Weights of a small GPT-style language model, trained from scratch on English Wikipedia: tied embeddings.
Each number is 128 + 32 x the weight over its row's rms, rounded and kept within 0 to 255. Layers, rows and columns count from 0. Numbers have three digits each. The size before them is the row's rms in percent of the matrix's.

# layer 6 MLP up, 256x64, rms 0.146, rows 0-213, columns 0-63
094:122098124137145100167145180122114139163093127127103176128113186103117115111111137112107122125114128165153140123107111184150108078083091115115125037164103169167096103158117101161109049217168135
108:102102106169136131064146092179156084210151164134157072104119118046127166137094155108071107153141114168145106140099080126133098085112124155094117139105131154084113118110124082099154137105175162
101:138072124123117152087091207084128155166142110115139086078109094102120128170172123085079163141160121103117083131146084129166144188072081078141092181102120097144136138112113156149097110149157171
111:142040154105114104182109117098134180209083122154128146112128093102121137152141140034098100144158162097136119145161102158108114169121098115088180092139107164130162099118122133116149109159151185
115:148115142148166133129132113086139166125139135203076139128177106105095130135103167105115109144171137117108124148060143097173154083133141109114101077136221121165108124149167123052125144126060170
095:117150215169129128127150153140155145123154118103182094160127113104123160100100132094184100134141131093086077083078102099089164134131150112122177118120116103121122063100123088181137136149032114
107:163079103155097118129141163063125120145148130153090109133183107152102133110143192082145036113119123123153101193118160131112087080069158134108092133135141115150108125120091201075137106160148133
095:138102108143083111071135122175099115175080120137125160077102145140149131086116171136102144048094073160192137067153118085150167162179159121086133143124151108092083106137102099125132090135118167
100:101131135126115092154134226097115160161075171169103155170090133098117162149134161110176130107092102169144138055114108150138145165146185141136135131099137080111116144083116152141086123213128115
102:088134119148167070072115100114127135162058102160139126097121117103144155162149160108141140101145095162159072078159092137152119160120118111065144107122093148118075143092058106125061075114178131
084:111119093090138124108095142061104140147176120145150196158164142143183118111059205134163135103166113063082124101078119134139083118147139096117119107115124042119125166134134162149129144138093106
122:068105123144128089113130196114206105153167125177113127090141123141160188082124179146111134128149133148164108174131090121127116146087089085176121061129094155102141101087092114161163136188115120
103:128124081113083042196087122092087129120130148174112159152147117165148162063091139143128183131094159126132169111117146090113167103101137142114101159086109147128151112153109107102143224146158109
099:160085091167138117086108117107116127218136066118132155139154079125114104100130130090141142142066136112129133045124085151043130088144091117137125175119141165191132116087123131162104133116126164
093:126068138107129112134108133103136182099022103135112093091100130126094141161113139147148140146069130186146126126153122081144121101135099134092068153126192137160107167129079130158088167094080081
089:143098115142142090152051127152098145127175074147142175124121109154110176103108113119135134104183127169125121086075167172192105114135161141090112075178094093171129097152107093110138132202097143
110:089134154139161167127134100038111143154132085166126121112117097141170134154112116071127150114192134148164095114159074103163097157126158113149187122104108120139058151051158151155162086154111155
125:128120084084082153205156129078137124155146133074108170074147134159177120186150137126155142128126144168184136101152146121173130120082081139103085125118084171091150140149133133128070167195128144
092:155193180161108081092120119116090182144158166173164114101171100118146103159101141093169132087084164121104143111132194110138145155110159101078051106166089130098115154100102104158123090117121094
089:128118111097176190117090106167092116094180170131136101165125159153140095128072125185107119111111121084131092147069138178130165114155109146125182092186204107128146129166126070094088110126130143
107:108097098128127125140128148107081064115151128170132126147145110106082124138125185114124167185110159141163153156101095125074113159121126187098108087076185157150130134169150100121235127131184113
113:127110158108123127173099087086109161180159121145141114129111143165159100106127103159112127171140145132171071080162060180143116144172137144152134156117142151129147072147075114131028196113131155
107:126113135098089151079140101135131104138165136137099129116171063144114133123183105165108122169145188089097097147117075091144181165036086134114132118087136142112088152122161152108187092187111109
095:066141155157119139183120126093125142123147114178102036117161136060141165120108144121097110154086132106172154130147132146185142068145081104135148112159148108130112176067103085147087081154142157
122:135134128124118121140206131053118165149165109150114167100119138151142169086089138090098193100124147137104134127186097106103128115137069126129157116099127126123146094080156123132091131245092107
099:125090162112151093131127067054164118153143080092141124035190132122156122085130087133121066170114139138143068156103109122111112147125096132115090144135155130121140165112101158068190135154141150
092:145075079094128077108156065164114181166112144123125158157147098092130112100089119091171092127094124058128096137151095105070148119142139090049107130147190090152138122173143133140163144146098116
083:102144156155116179085120100128153144152159189160124124117110194130124128070174111162116143075206123114205125155121108131080120166079153197160087131109125094114119120155115136103133126168078138
098:094136106166166112137109171103062110138134069113123135142086182095110119145133155101131190142096156118144034078083157093136129156141087099154179092103105127153129109055096131144116125089115105
107:113144122177085090117153167122176098160149125170193141105123110122131157143130156140139084103104148135121155168140093070080104177105165082113117100087123122151102133088151133130165207213113084
095:130089132144110148116145102126118127174149100145081073125116142142136235133056136097129115147135105189142097165099129132149164083107109135104159150129138096090080186145135093174082163095160178
096:074139073157131102077107170106107130112122086085146133121140062121143113190079171132161161084118122105107101135180125163115116089123115136135144143087119112192149061117101084114165109178183158
085:076099149109186170110124127093099117194169117119154158128078105102157097124141127189121161197110104171105131145125171088162122135139134079087118115178121089106196139134178112159116104182134160
105:073135089124122133110110114090065069181161093159124151156131151109148193158074116079183152121120148154156167072115103122136090145087122117175165112168152131168159155102135181103136132125179156
100:121122114104182079137087104109100115073087143130105096112128125121123156159074112081139119103087150121136102117152174132062124119133113075121097202076205076113109091157142116141199132106149104
090:101120185156166131101087147083129109116145107171061120159099123125108170128180107141128141120205076142091089076150094126145119083124159127095098162121156067107149120121112092074155158114177175
097:103122143140095169112096079141153088156154136078149134086120101083130101104054126113180125154136147114132195140077057125115122064140120121125162113104151091176078156163107093080124135180101150
111:084121101108147102085164177076124076048167176201096136124129105132143086156121138126136115105159162127167141150145180155097149131128104152175113069122142143139154117081099130138065125181171140
098:067150166131088128064094103103139135137192168145151071092158166101142182126047090136121072134141153123112107135095124112167120098166179175107122120101134148090128144119140070089135109171126099
120:117103163135137182135141101106129117154130086144098162125074135088118126098157122085113161131120164096171050089160126111180144153101062097101137175088134170112150139180047108093135134161147172
084:177122135151145033134179135168115125153179099117096176195131168154159151146092141155117186120130093097162109155133121149077083195094124175100117143095142091143140169128107126163151145135125160
088:117141121165172168122155131125109165150138143152131124029087141134118195157095107148103067150110145133139140146146171114096125122078143185102160112133130189166129101108121056126051094142158130
109:138155096096106117102115092118167135155077125202131084113134065207113144143158080142081155139134154137161163090086118155110161074123173119100085165095153121146104179163083124171151125159121129
109:135066106193092122081127085144118053142087164118114169106147086174129134150086172173102163125179131157178109093100099118080132139166124124112095123077160137091090096122134162106121115170099099
083:167127154154157156081156094093152176197182145161141184125116133100118174132134144130137162146193176166102120197123143113175051149181138109140124139166164114119112124130108101081137139131158167
095:126105173152087086116126093123126119109132133169171124154142144180156114061140117065180090110162178113126079154113130147186136082147120162090141130123137080098134231143169121125164131166118145
100:154054137089136057126081160098133106084143157134158123065133162156133139186096118122125129112113134137143122061084149142103083160141177110106118150105164145171113186107109120120106135060078089
092:109132061172090126113072051108173141130112145160105124131172114180132162165123200063133150169110110156124094154134163114162114093116179136140112170138100082162113127181132150153159119152131085
090:088119124119091121139152150119146147148104163144213107159126125153105149182131154138067156146141072206125140063142128147128144105091156116093148192190129166143122105135117153151049143170119109
089:163159121102064137135163119057084082128095093088162169143073121096152177179128042134126089147160141110092103115149114126148140131087145071149130137102147125132089099138131107111176161164091092
093:140086139126106088110126182138130160145102136158152201145088101055138192148104132087122089092141130134107120042134172145170056139176165129159127114111168152113098127142090109079105127144146139
107:142127129171119144112116179116108134102147135207148173143083088105147122157163180132116149144111132119161128160103121062091163175102114192143102197090139065137114149177113166131081101162085144
106:140118142190132171090121125100150131079093117124200112143141109132136167151147077165155120167104088102110154094139138068077112127159108185086067149104178164123185165171092146138153137166156125
109:119114130089097090132132085109140078159147084149109064132129189127137184180132193119121110126170138165115125123152144108134115158158188162116112055097136189186176095109112096113117162157161139
101:121187114162122148113120119109116118156155126126051139067139095085070151108160172104120141119129119166143093119114147100068178109091161113133170156168129122200075139099078089072117146158097109
104:107138180043082123088121099135175095118147143149103084092108147123104149075095172113194131102169129106112088140086088130114151093122128126098172141161156123131119059052140120091141095150142104
099:198155171141086137113093143113156194082130187108109097105128131091143146132161162134095102126157107100130132099096134071120150118150115179097076115125162146112181115149080131068108124159154212
092:108147180138144118117146142178139112130168133149129106109127121080159128131093123093178147101141164112175062139119233140155063133128132160119127115104123077155172132167130085138146064083167080
095:139180077154129100083105150093126134161116164099217089115136105106116104115153153102089094102082103164132105116073137055083128091098066123134093136165122124105151127135101174131123083180149099
101:090109134106099140112150110080119118124122104153118136030130116129195194181054132107136139166123088144121187111122118051090140105100159103108133090143160123147093166116095152112091088105141135
099:101076092147134109137123114156111111120116182063148103097089135119159100133087096123099082157071206104156116100088082171097111082155124150134177181101153141107101130114059115097160089128148144
101:153219129118087136119127099130161180121084152140160182154167110170102136134059126160156131146125163151119138061114186075081132137135178126137140125076159146159158173138115122137068146125162140
101:124089068118136142152126134094175166131080124178127138123120123042108110149145152159130137167195180161058183149096069060115139144128109149115130148119125141184174153149106100091114124136120112
105:162085109176096146106120117097121141163158101180076133086140075160103151118140072149113139124130189185154136122131140091082082079086100119128140111126129209151161103129101151111187181097157116
089:125084132119140135146188193196179130075127116129163160148110160130175140145083093078194105127088147136161129127154108130069074164104122096168110130128139153120154108152152127090055175133125114
095:111090139106096185121110107150138087126163113146111117136148167155170120162115143119114135138097121156134099106142148052193110086151189139105144152051129186087123157193134121095085130121087196
103:078199133142124124138147063088104143120101086144100124127134158115128179117141097154134088150193165194150066181150090100109160179121154167147185107163106145158143124106106134109095167132126172
100:094099107109064180106115140128119056105089131169130080146096077123100153173088159043137113125159124133149112122159128144150099169150155153121159105098127117189124159143101071152128167171174096
097:146190095112092155128108072132151070111156115126108146075097168207126138109049163136156134154108085195136160163123137135119177151110146107117110122139164114106161139135119151091136136196068132
111:147152085178078162088101144071069117107151143132123156086161156101122109173078180125138046111084180115127135121145173125144144133167051150115147130122143089111118110129124142092081111157092159
095:185175093169106154095147110106095128097128069137115145067100126116161076125123094140119125075098148110137148072085175163107073148168165131087105094068160129131190183156138115103127125136103112
097:136136079135165138084157105115110149094117142132043128184127107111074122192096153103155160123142169127100095135118084131105123147090068156070132118116127138187146137088109049161078145158119114
116:164097055144134115151109124163109136179121152120131109152130157145133149113060103124131100190115180155132146126088126092113115080098141067089111176048165130193110099101085164132152076133138125
095:155094123089123084134196152107125115076110143074157132127118129080149115157113098079118147102114153102148138061088101090140112117143189144055116133051130153060108104136116147117105145186104108
086:132146132179097099083146129100125130086116112160182100102153140151158112135142164159106143102115051070149098155109142141133167111142130100120061150159152079198141174066163129105163174152074132
089:088105166153123100143146151119124088139149120155166166138105148128125125101119092105161140076116138099089141167166150173105156168099160090076126070173138045165142134064095077153113176185117136
098:155168095122162116064117164135083136132096124137134044095095121102127108162111103083101101129090175131115089093134150128146165140176131089137178119108183089169099069094101130057100123138095102
107:158158175114151125109117113191130115146106130112151112127113080069176167119126119127113099094194187139163151101130107190113172117146141139160105139143179143125131040092108077142097153188082138
101:157174171141110101073133150119132110118113113188075132106174069110101131128092115156170161121138192094163158078078118121092152100132209112122125114092190120179085142130125142087116139086113138
083:125105157104130085160080100119111119124092133115071121131116165110117109144144085146084123083167125190075092172100097122130175077121136143153086146153129095160102083103202120160205124189114131
096:204157113102120119079113127114101155070172136124097107091168146179111173141134158167076121105171093128115132127134161156161120131157150136103119123215162192135085114115086077173114118170120104
093:128124104164097096145109168063193136088148076111120112152121183112135119117077147090108133108128147065107074089096166134132143063096106178112120165164112120106135056104065096126143150108111118
112:142150164185103216134100125122098117144170136074138145156135180102213105156119121093103108113136208118156105090162091093124102157162141104104150180109107153171105141144081150126107114135104155
100:145109067115128087079110164153149119179112112090128188099112203141114180133132121107157095142100145097175110128115129137096154123061144084141158138094167109112145143062087103103135151195142075
095:116103116110084149117095087108159106167120119190150125199103197149113134112096137153165102105126137157154110206105136071157124047172156112073123119098145191086116143122121117161151113156118138
101:127131111163140142084113121129159146182118148082135149113107108092139119145104081123170105145100168077087094090190093083166241116133117115102126085136172136146123204101150099119129130109109087
106:141145129132039112109154065114178133132169172127099108117191075158146162107126160127142104104139149141106178108084142110174117113156134153123124187137128122069168095163175091090093163153080146
111:174089118113107064144186145118064128172172077160148101116165066121201145147156076122098180101142168108151123092097156090112141125168144134114093172145140137119122143097118144134146070158137164
102:151104143098141147123159127103105106154126175198077202114180118126217168122156189178160148171169143109135152163148154116140181097118135124125097137141105119125157118086105145141116099182165093
088:110077093081127120112066153187145078142141142183119107137091150106129122153136097133089155138104112126100128107120173128139192159153094140127129090136188040182134065103078103161102143132148137
106:160154133157141160112123124070108141094079071123047097126147142135108174133114126161094152153125132149189085133202073115156178134084145136079180122173143119104112088132098122115101113138082084
096:072132130134110114151130077092187126153085147140128095159093161106204100106110117098135111152099140141140049168079163131098138115096117090113093120050088095163124150127165118115113110103134201
101:104104081160095145126178200106142150140126153154135125094134127146121142100060135143059121124153173138138110194117152121110091138106115088119125139090185140083073232144132135134132162151143165
093:127132121179053104135093100173151171167166114152153148126071145110101127119067101142119087110139113161133112160134161141157104073120125083112146164132174086106127159137045042148146124111118157
100:136117130162102131091130105149179103109104157147055084102201125161153136149086154126097112184181172110148141102127081140100108130154098138113145142147097161108126086159106127071169122105153224
104:112168103120109140078119109080145172195134114166073079153127117092118172078171133172151122145148140179155066080176093163208123129144147130117105127091139133143137099087167133158107130092119164
098:119175159100130133099089152065145148152145139160144110072177194086134113118104158168081106125106170138208088128137154147123152165179157131109077148134105123111157070131089136178142162134155084
094:081163161181100061098061191137157127155152148124119067134128108125118112074128153183130141107085137126121084114102100093140151173133080108104113092083157102155067119121127112072121094092140100
111:097148112108085091138189205089130129128121122176069133141161043147138165117116175061128152176114163143139163136126140102104115116122151130117081135115147185091105177110093119125067151098109135
085:092131156097134126155072084169074150139103106094182149127090081118106085152153140158171138142097130188086097126083119062123152135140149089105138143146124189110136172081111109135110106080189170
089:153044144087173110159143155103177159121133129117142089148120111095179123105128138090109129127156128070081110171126173070175101113130178094135131138063173096095123112128157148149097064175118105
094:094158146138103152146075145187129152148160142161162165083135126123158147151129190159159144112161162139154160083116131164129140169105123173125159091144165124088110158191042168164184113095089129
115:154134072140123098105101186117119141113105170135094176165183100127183129084133145102124113080091133077071107136173112136149148125135233156109130168082152100147129142136116089108130126196153126
098:128142131082129168118158127121099078176144109108117204125113089148125166133091148117164146131160094170126148158095111091191101086154159127128120080094197120192083129149073131101109114133055140
087:140139157120125149153063170198207204205125144158139160158114167105101135118082131138165133126116171109139121154177109123113133105096127170159151139126173146175097083125139085115152159087113113
106:124123110130088191150118109098108151172115117129159155161158122092206115171136134167119094095177150141114126117125156129082176125124142152103181160110144064108100097140134110058146186111051169
095:136177095138132137151211151084098126120145141114139102102113089140109147092141173122134179197113125125113127139170079128049153158089113141104176105143112050119159069106090149120115166105107165
091:124122134146126158179144131159122212147143120181120104123091067142102162081138240156128182074169095136135117122129127086167112085123084119064118122108107158124088140117151121114126138146129097
095:193150131103156203069093117165084105122105169108104158092107077107165138127089138092115129125135178165103077132145106106187171128109166123136101165132128108113120101069157090100124101111070168
110:155154122121104187129105077091055092060112113155134104068124110180144166184101168137130079142142126167168152130148167156129132153113053141108117155117112154097149145100120153174121126129088187
103:140179150124119203129183120105082134156084082120096123116127107086158159112099162118170097103130161081111073115173103082102141183145125148076112124101153092147147107147134092033144120137121098
105:174128110132100171120149126071117097112160116159139113103115102100165129175129092067157114127120179115160123158158145156074117173054137209135130145148134158122127052077061155105142154130135147
116:135084101102144115115127068127171133149061158161124129166130165156210121168113147106096142125185129161136135041180114092129132144087132063110124101147120102164101091122091150107155176125147161
104:208081124187130131156080137114169120171146185101087148138152181121171152137095105054123104174095160087131082129112079160127167136079114125128131097150157114161175107142129152127110112165096149
094:140117082126125100115170131088054085101156085144179104160121101126058145143104140144133109102092173120155176097097209084111100153115119168100113134128161141115194110116145152118102085147085085
101:108126070174106143092193135076114119107143117162064127080165095101066184132127080146143169131130125074163107134136164080081101092127134156086152133149147179101122082101097136099145132129104172
097:102090128132098146179111128120163146164109188154113122068132091117087130104107058145147150170154161156117127177158074146147100173085144104092115107074161156095151135151200160081107156150158097
088:149085149151121098119099165141114160093179161121160155191110183074131093149132176087115139078064116120097128129111130117099171115066070090104085166134154080102087106107122114164150117108091159
092:118143131138105136157147166167160151103135048095091149127109123076121130151085153162122096170070172130122142122113178037132166070110063121130103132127146127174121140127125119059145083130080139
096:166124154142108103159132102146150140229115144184084113160099092137132133102102110106128119143123136114180162117091068150143085132097107117142113108111129067224188166144100109120077128156127106
093:186174113144161130126091110093152131158106174186099094095137182123080111051120167124140124124130152155125098139143047141105159176112162130077141121141205153161142093111135133115089081143137150
093:135106090151129071064157135104131158128105156137167157114149121126160168164081137105183138090181086113089130116139164088109062095128179106079114129139142124099118100117160177111056087185127102
081:140127139121139048157144123057131175133136126083158152151156108114125118113166112109087191163106141136099133102112130148060158159136190099193087162132157174156101141188102143126143165126073104
085:115152126136160103152144096129142108142103116114059097179127105114173125131143102080090159150183122114113137134141111122137133123093062120093120116201137180153111150152098020107124153148046141
109:142130151113111140061108116134165136136182136168062099096153137067099117093068161108149156165152130153145159129097142116140121062159099184109082127090191121118138088125136091095166130140084189
094:106082150128084124113104124147100142119087135111118116177100071105081191142127103130136158094126158090078129145056116136089188138133203118108134149140150157130168172094131109150168149192079083
089:189111130106152192128140104114137124132118127117165111105134067063172095124138073116095123101163154161151085077156070086114118176124172167147151136116136108131203101138167099058140119127166127
092:101152147122153116078073134186100216123061148190187113094130120123142151115143136099123133154129149151139107106150173127131130146171096189173141124139159123179146088120126090059131171109146093
109:129164167149088177163168149130135140122137106112213124124094102082151182116105096117123161116118148121090160101123125014108113107074108138079072187138148180129136107113142115130130159147123107
099:117170110130115176139098107123175138127156186134067093096168086123116104081095097100121130121109171087122112100093109123090092041103123150155120098124177147150117140183154125042133105181120118
110:105143088139132123110109147185174148175177125138114114086121104142167136131113077112141090059156182147135147126171092164174136104146160133119122138090123117134145098054161084048114116175068110
109:129151104156148117136094093149120090142150186139191114104157101108158142145103146149138079115142184150119129143077081114120161025132172145089175140121081138089115125150115169127177079170149083
111:143132073109089070115147120089153066150144153134137081150165114096114130151130187081148103133078117119133155112150137090180129164075116106074126125098148143119132086134130140166194071195085092
085:180122062166133176097132106109126087085109150109139162105136136134115158158159025130186139114160150172134083116148172142115158119124125127114039183089131152104105136131133134099117148076095120
101:082094146095116083098121127084127138104144097125205173098154148080141159076158193157154157116103166094109101151131128106110150111120172107092138049107145085125124147090120170136066093171141113
112:104195131190116133088093145163138137140135144101147118117147077202153144162138126177069128147163144074141089119169125138113084174121128138106086156131172141156142163107101103104130198127139207
094:173093115134131139143173093108115079138128071168152185110098136101177159102137089137150141117125117141087126155072139198153140147044132121109124095127160077138103103150134123119074134201156182
088:139102181164094110139162134077142103121163090126185183099116130160175098151107119158176152220128150138118140115150203146134164140117137192070113088144186086141124153129151133130128132110113163
101:133137155166069120116072119157145152166169064108110136102122145165122064121090064135102110139074166145084169093156108105156100114138115125099136134096169102153167143181086143046150131106127161
103:127081074126127130125116122134145162117104139158206089144154082154145183093146127117193127113138129155132123103160155059151105121155133139073087147133140177108124117106091117218133152161079067
101:134145138132103077206088130077098105158170098115113131069148137098108125074123184107160149151118083124132169149125117069088140106126188150119111063157183145127162157103145167081135115171151122
090:100144118140146177143125164119130066136048082150114133110111177113175086132122100183066118163180105101154175138091148165127151095111107098135106162108162111146165171129176160186135143115076150
105:099101091088098111103109168085115131127102142131113107090078101105127104148120139103106139111103126158120070086119129155140127085121116158180107120151121014166174077095135116035140140083126125
101:122090077161112109155202161123129141115064130122142174142113154110175094083104137165076112144074097109126140124142121069143161101163081157106124115093164123100146154120081093110137166197186104
098:114174169140141134198155154135115126164142109165123173080141142162136135147106101087135166098158143166192130174182120147115130160190105113084124174140166133133102164162044108120082164115171122
093:120107093142100128055110107166143074102117118151069130130106123166171072177143090209138079137166166122155092168174110105120085111084153090132093114163138134135162090167136109114119163136178127
088:161109153138132163120117145173104139152110198117200140145087139137131086130100149117114159138194115100107092091124171112091182125109154069133049098177151117165097141151097134107102138070080105
123:181069116149133084139113122112114093163093175077124145112165144093104151132114148112129084219080164097089077150125109150112157142123118168137159066115159123187154157119116151091150108145169179
086:145095156143127132135064122095140151137095136131099109127148085105160108106096112100098118160226112123105086181158132101180153076149143174145145067174112122120124153149100166130183080092068137
092:151154172150146170162144112112129118179084170125172109187124151115128195174081104126155085167122192168187127155093099127134150104069132091114111128063154156152097117120162132111096143120137178
114:153131065173107115168131156032145130147065141114073123133110089123092131141094136129151137186123150141128113127162124082132111116079134068132104153091130131200121142165120091121087173169109075
093:058104159091102170110132110103186173120142183176169149103106101072135087120112075091105091137170131088118121191134120088156165096096166098130125092161126129113098131086144097139162173089136155
100:101083156173095142079123133153143140152126170050150156121150129141113159143057136099138155152135174084180120120166070116097100093141118140060146146141084072155154132127127176130166167095079122
098:097144155101196156191086042105098192123110139150127117147147131117129135163095146107126121160171141172140093119172124137131127081084126122108186119076174104137098145111097117141131104068143197
086:128134141095161131094161155030135112098091164149150091110104119147183157161150095072130065141149119072166134148138146138104090149149108112056133075146140147153158109110149140126056150170146146
093:130134117182142148050158132054139119164136105129041152137147084124139089138155114099153134158163143168081152163106109182174144115169129120114119094121137153123122132076162084096162079107149184
116:114142096195111137192092132074140170131164065162137140146127135028189147110179110075129149129119175122148117141111148101169104146136165127108117108099145140089153144107169190128162107152137147
118:168122105154117125134141152125120121115144069167059186107101049142139132100144159087147112060124146119218142109081038142126105100135120123126099124112141143142110109145140063114165116157157115
109:121109076148112146072105126098132171120112126106099109192150107155160169163077152167099160108112103166196077129138114097138091152110129132082134160081096155147125070104139103148100184138049114
098:152132105137128127128101145121112097144157133130128130113135109112151139106125138139155117091123139150073097168187123094214220158148180135099156102140154133057076083072146082179131174145138084
107:066126134095152118131129112153148191102093113181088089151099114111159174126140124079147177181090167155122132128082105104104132100121067194126112137086154146159171134148075104149161084125068120
119:152127078154097140092146147132152115151088123120107161176127100133165073102162143156120133114113186108105092125082061123132238127145122138101143121110154102051116103165067145080122114151145149
099:151158120166165145033166073136137131112135165109140101109112115184111098156104120113133152147177171142055108073131126120143105102086104091091151081097140093087120119131054107167112157134163137
083:220117122085147163102103170115134125138080118121148158102093162208156134108113182099159118145130127153112123156120167119057153104158097079123097093076142115103119089124129127140100178181097169
115:103090142170078163062108084169175128120144140127177114104164151137145163205110114139096080140153212148155121120074115102149162190152149061094125124150130115126122104113123121082157128152121112
114:149120143167164152130076103128102135151109121124072185119132100153163115080229098072136106151114219128174111110103065158144135129099134095087186119136156124125166115131095097113104123130138134
123:156156135130102158112178132060173116135103119114116155123117149146111133124162071106113106131112179135134113158116064123195154105096098090085166157136126105100150052123127146049120197179143102
103:174117123170117145122161141160140156153146125151181203158122143120205184198123187125102122148104093139133136117068117123063078143104121130096145138108147105096131158121137129175144139172191093
103:124043150165116110106153148055108122111111151136125156134149121080079154123073201153073166111094082121142128118072069156121088127163116107128144164149131114139107164095116116120129107187116183
127:060166079189079164111114165168117172120123103082111098135114075104173155177158076089128158138137162088166103116121075093146144146115106134115114148103126113114149089139044124096131114088154119
102:116136104134086162153062106132084113201185156171074134056125105107128109126088168140107105129116133143145098131070108150142143120145139086126144082059111150150128109149163096157138169056105159
104:132070115132141127149161070141099153155099223147141166093135170141116129134079121057077093043145170123153157100117083143103161128121130126119139194104137106139150125127143117122131143195115153
096:155077146175123148103153142112127108096136117137140190151156167091140100109098142147097135134163116086070166126071198088142144085083196072059118139125182099142113130140116105143137122114068117
100:160143095159106098088153085120161121157124110180101171108146115157148110122125074123133197042141112131164092156157073143091180126108099173092107117068103108151131109122118132096116069151155181
101:126127130118119199062142099126083131123125140102161142107101112153166111092139135149121068089133169156152131090175095079155122140175113095052114150110134153062196105083136080132113169149156101
105:139078102120105121159085133086134083208152139172099139095167157152145122154170144111117163058115165174114114104120157176132075123097115133084093099105081108128184064167166134085132128144137128
080:090141116136090164138080162101140131116127144081122135077156123079095130117110103169155121090139136151051132175151107100091204111107171177117105080142133152134117094152078088084091184117079108
086:124157106101188118116096119141156089113151135134181065161094085099094096154121126119136152167163140155058089158138096134136160111132127130149165189058169143117150174055075136121116141124087097
095:115189127186132106127134127087112102148152107110140137116153100133147099081100154115085156117164134137139156120087132147199181142175145149110155137091163029094098106140148099184104117173079179
106:103178123140100100156166100077133142149098088178145156119044149142092114086089083101131121135124085136138087112151140140163124111116097121085148112069202129125134151161115147125183202112146178
090:105116083151095122117083103129152113079143187078196105135120167120090110123024189125130076144131161135173116146148144102122148095158139136159149118118127136080176158152118141094146135197123100
100:135118130170193179120032145105136117138117208125120176152173136116113108118090161128149138143151193123121135139097146138140180076117152116088141098129157112160092155090126112100154148164205107
097:125107065162106153139122153119097138176092144140073115085139159099077124161084100143068112147109065121141174101155060154153190102096133127141124130151134124143125070153083144063083101160126138
097:112144160178143156139166127089150132185109084160084177125159147120114130094090131126102134108125097138133137215138156129126209083174125102125122104126158057198117135162150116080112120148115181
097:131143172123101134189098130161151131111185082117135190125189114119206118071143136109150150152121158111131139132128171133165145117059166143139097159135105066174088173126121080131123101108106188
101:116085105102097140123105068108082092099115082114091096109087167109109121119135162078082123170157147103164167104155087122138153190117072114168120137134155099135151123126069146186151124176054105
090:139112079126143112102132069098120134118160194142139118152141184137206134106103153151120118108168071170075121211123139071142167119114112104127122072134128059112147155138141187117115148107092117
097:190087122170106117142210117124087111155172077141124134145091083133120125143091138161131160118108174133104114144064128152093160197169136185108118121136168147072136149055176102108139125121130123
103:117085140085101165094130088127096163178115145163086097109133145180130140121126149118114156078095144171158061081070101157136139061179170172117136094122129134164161084119108127129123120113048136
099:130134071139103153138093137155153152125095145168107144159101174152149142213101107117096125105173091142200080133131108151125154110179085139099178065070115143113065098113126129132171145153146167
106:148094116114132143100152115104155148218145120177166086060151148098156125114123118060145189067148167081132100154141085088129108161084148118173075140139136146160114083087123124167106113132150127
101:100133117124182095154121147104170133143115145128190117059157097063182131096098182107134126091187103088139138136160082116117097123138123126129134147101106140172139131137140111156229180174098157
104:101088104153133138108152107092222151088113106095112127161193130154113150151154167137166078104132141127111092152107107078140076128098191192139090155126122133114170147119130151120111122215094144
090:138158105182140141109162060084092150111067091135162144106128162111123115139130088088131124166119105166108091145117128094139165144198173116125066138147127098128095163138177129092031164100136118
100:110092141158123159107176166166093093100136119110123128096152115155216095102135182104109203102104171102135150127123174149178139111109159135140119124089137122156147146111118126110118040203083118
099:096142137136117136069095084098191121139081143099142096122185073165173139072145120089120117123124127152122052123129179154127152106137112124154109124078138119150125169075129218135126156153085168
092:123112123137103164130121103142223078139106130166135110078129130164164120128126098162070207089121127184170130158144127092147165080078156137108076103127106132100127166150147136095139139139153052
096:108127167112120073119119117103107191129160148135088120130121149063135097191081121156146082124168128143148135178214083180101164080133112131107094140093150075147115125135083109111115092118110188
111:116115099150135177093153118058071107093151073199133114139141076129105182159114184056104137123113181183147152121147134181124078123081140164150140159093123158163132143132108116117095104145124131
105:137117108181126072195127137083144165112113099169120146112110127140150151114111099067124070186171114120163135054119112108162105117150090153095138148069158123109100153167153143138088169151182184
100:105116149131118125110088106168100103097166115141112147170149084129082090091163138101121099114070117134134142099142130170175186100158133095162147053102164130135155093140070093070100061179095130
083:107120184080134110166091126139104194155144159146137092146189144071117051126111141133108130107126158102125153131120107146081137102096136081159136101160131092197213124137163151159143093086107160
110:126131161159080204123099064142141168117106095169089100209128120139123120153140145158141057147125151121182150094149094130091114120099065114119129127139150165129175129153084152113104205115110149
102:142102146123127084075120157124103076129157152166104128129109167093076104102083167157130103189116138154178103141156142197177198122149112118156147073136126101125137173155083077074117133091153153
098:102091107141102091142136091184193088127148161088117092154125122160160124159068126081095110117124113139112072118085124090131149121116152149119150179162155172101078097114105100048060115118127084
116:160131091183129155061140146112131163123147112165129147171118107118151184189099095090111135096184129127183074087107133125122118093138111176134123165050128120082140152165073164108114080144132095
087:102126089181157136175198080133132156143099144133152133148122126136093116110105108130156101159153101049167132104160159178133118135112145197166210107135179116138164117100110133072126161091081114
116:106142141155087128164208080129208130215123148138104088105097071076112175109122154096142149159108135124133137100116097112119163093093094171121063111135142123187129112144108152117140104156131161
089:152116144163138091120096153115131154130119085226126110137154120162082127111100130046161123133061077131089128135113161094115179134114119157168140080062161108177102095127100129126125128142162185
112:135095117104140137141158117105141170091138111196150134114137133104150174136127120123156114106128143147238194148151111115098071109127136165112173083072141091147128181143095124135115156220145136
095:127151086119177135093087133105134102090044128105163125109168128070179139101101169137150122132142153112193120142130145073098140129167085172153063073106082163091140139148071100113131094122126137
104:110115120161114145119170115081185156101108114114131159115092162130142146085053205128078136103136129141182088090116133132088104093044106080118091153145136132133141140121130145134113093099129216
107:134126106150078089175186147074133153152115117158152128122165177180122138078092176087127191174116099208148101122179130092140142191126120077104131145123078120085124114126125116087132115141151151
096:092114115136171093130112117102093152185085094109124164169050139102078129090118133110179149131121134175163059139121074165141135132139144148109161097171149154184160168115096125169152194125163143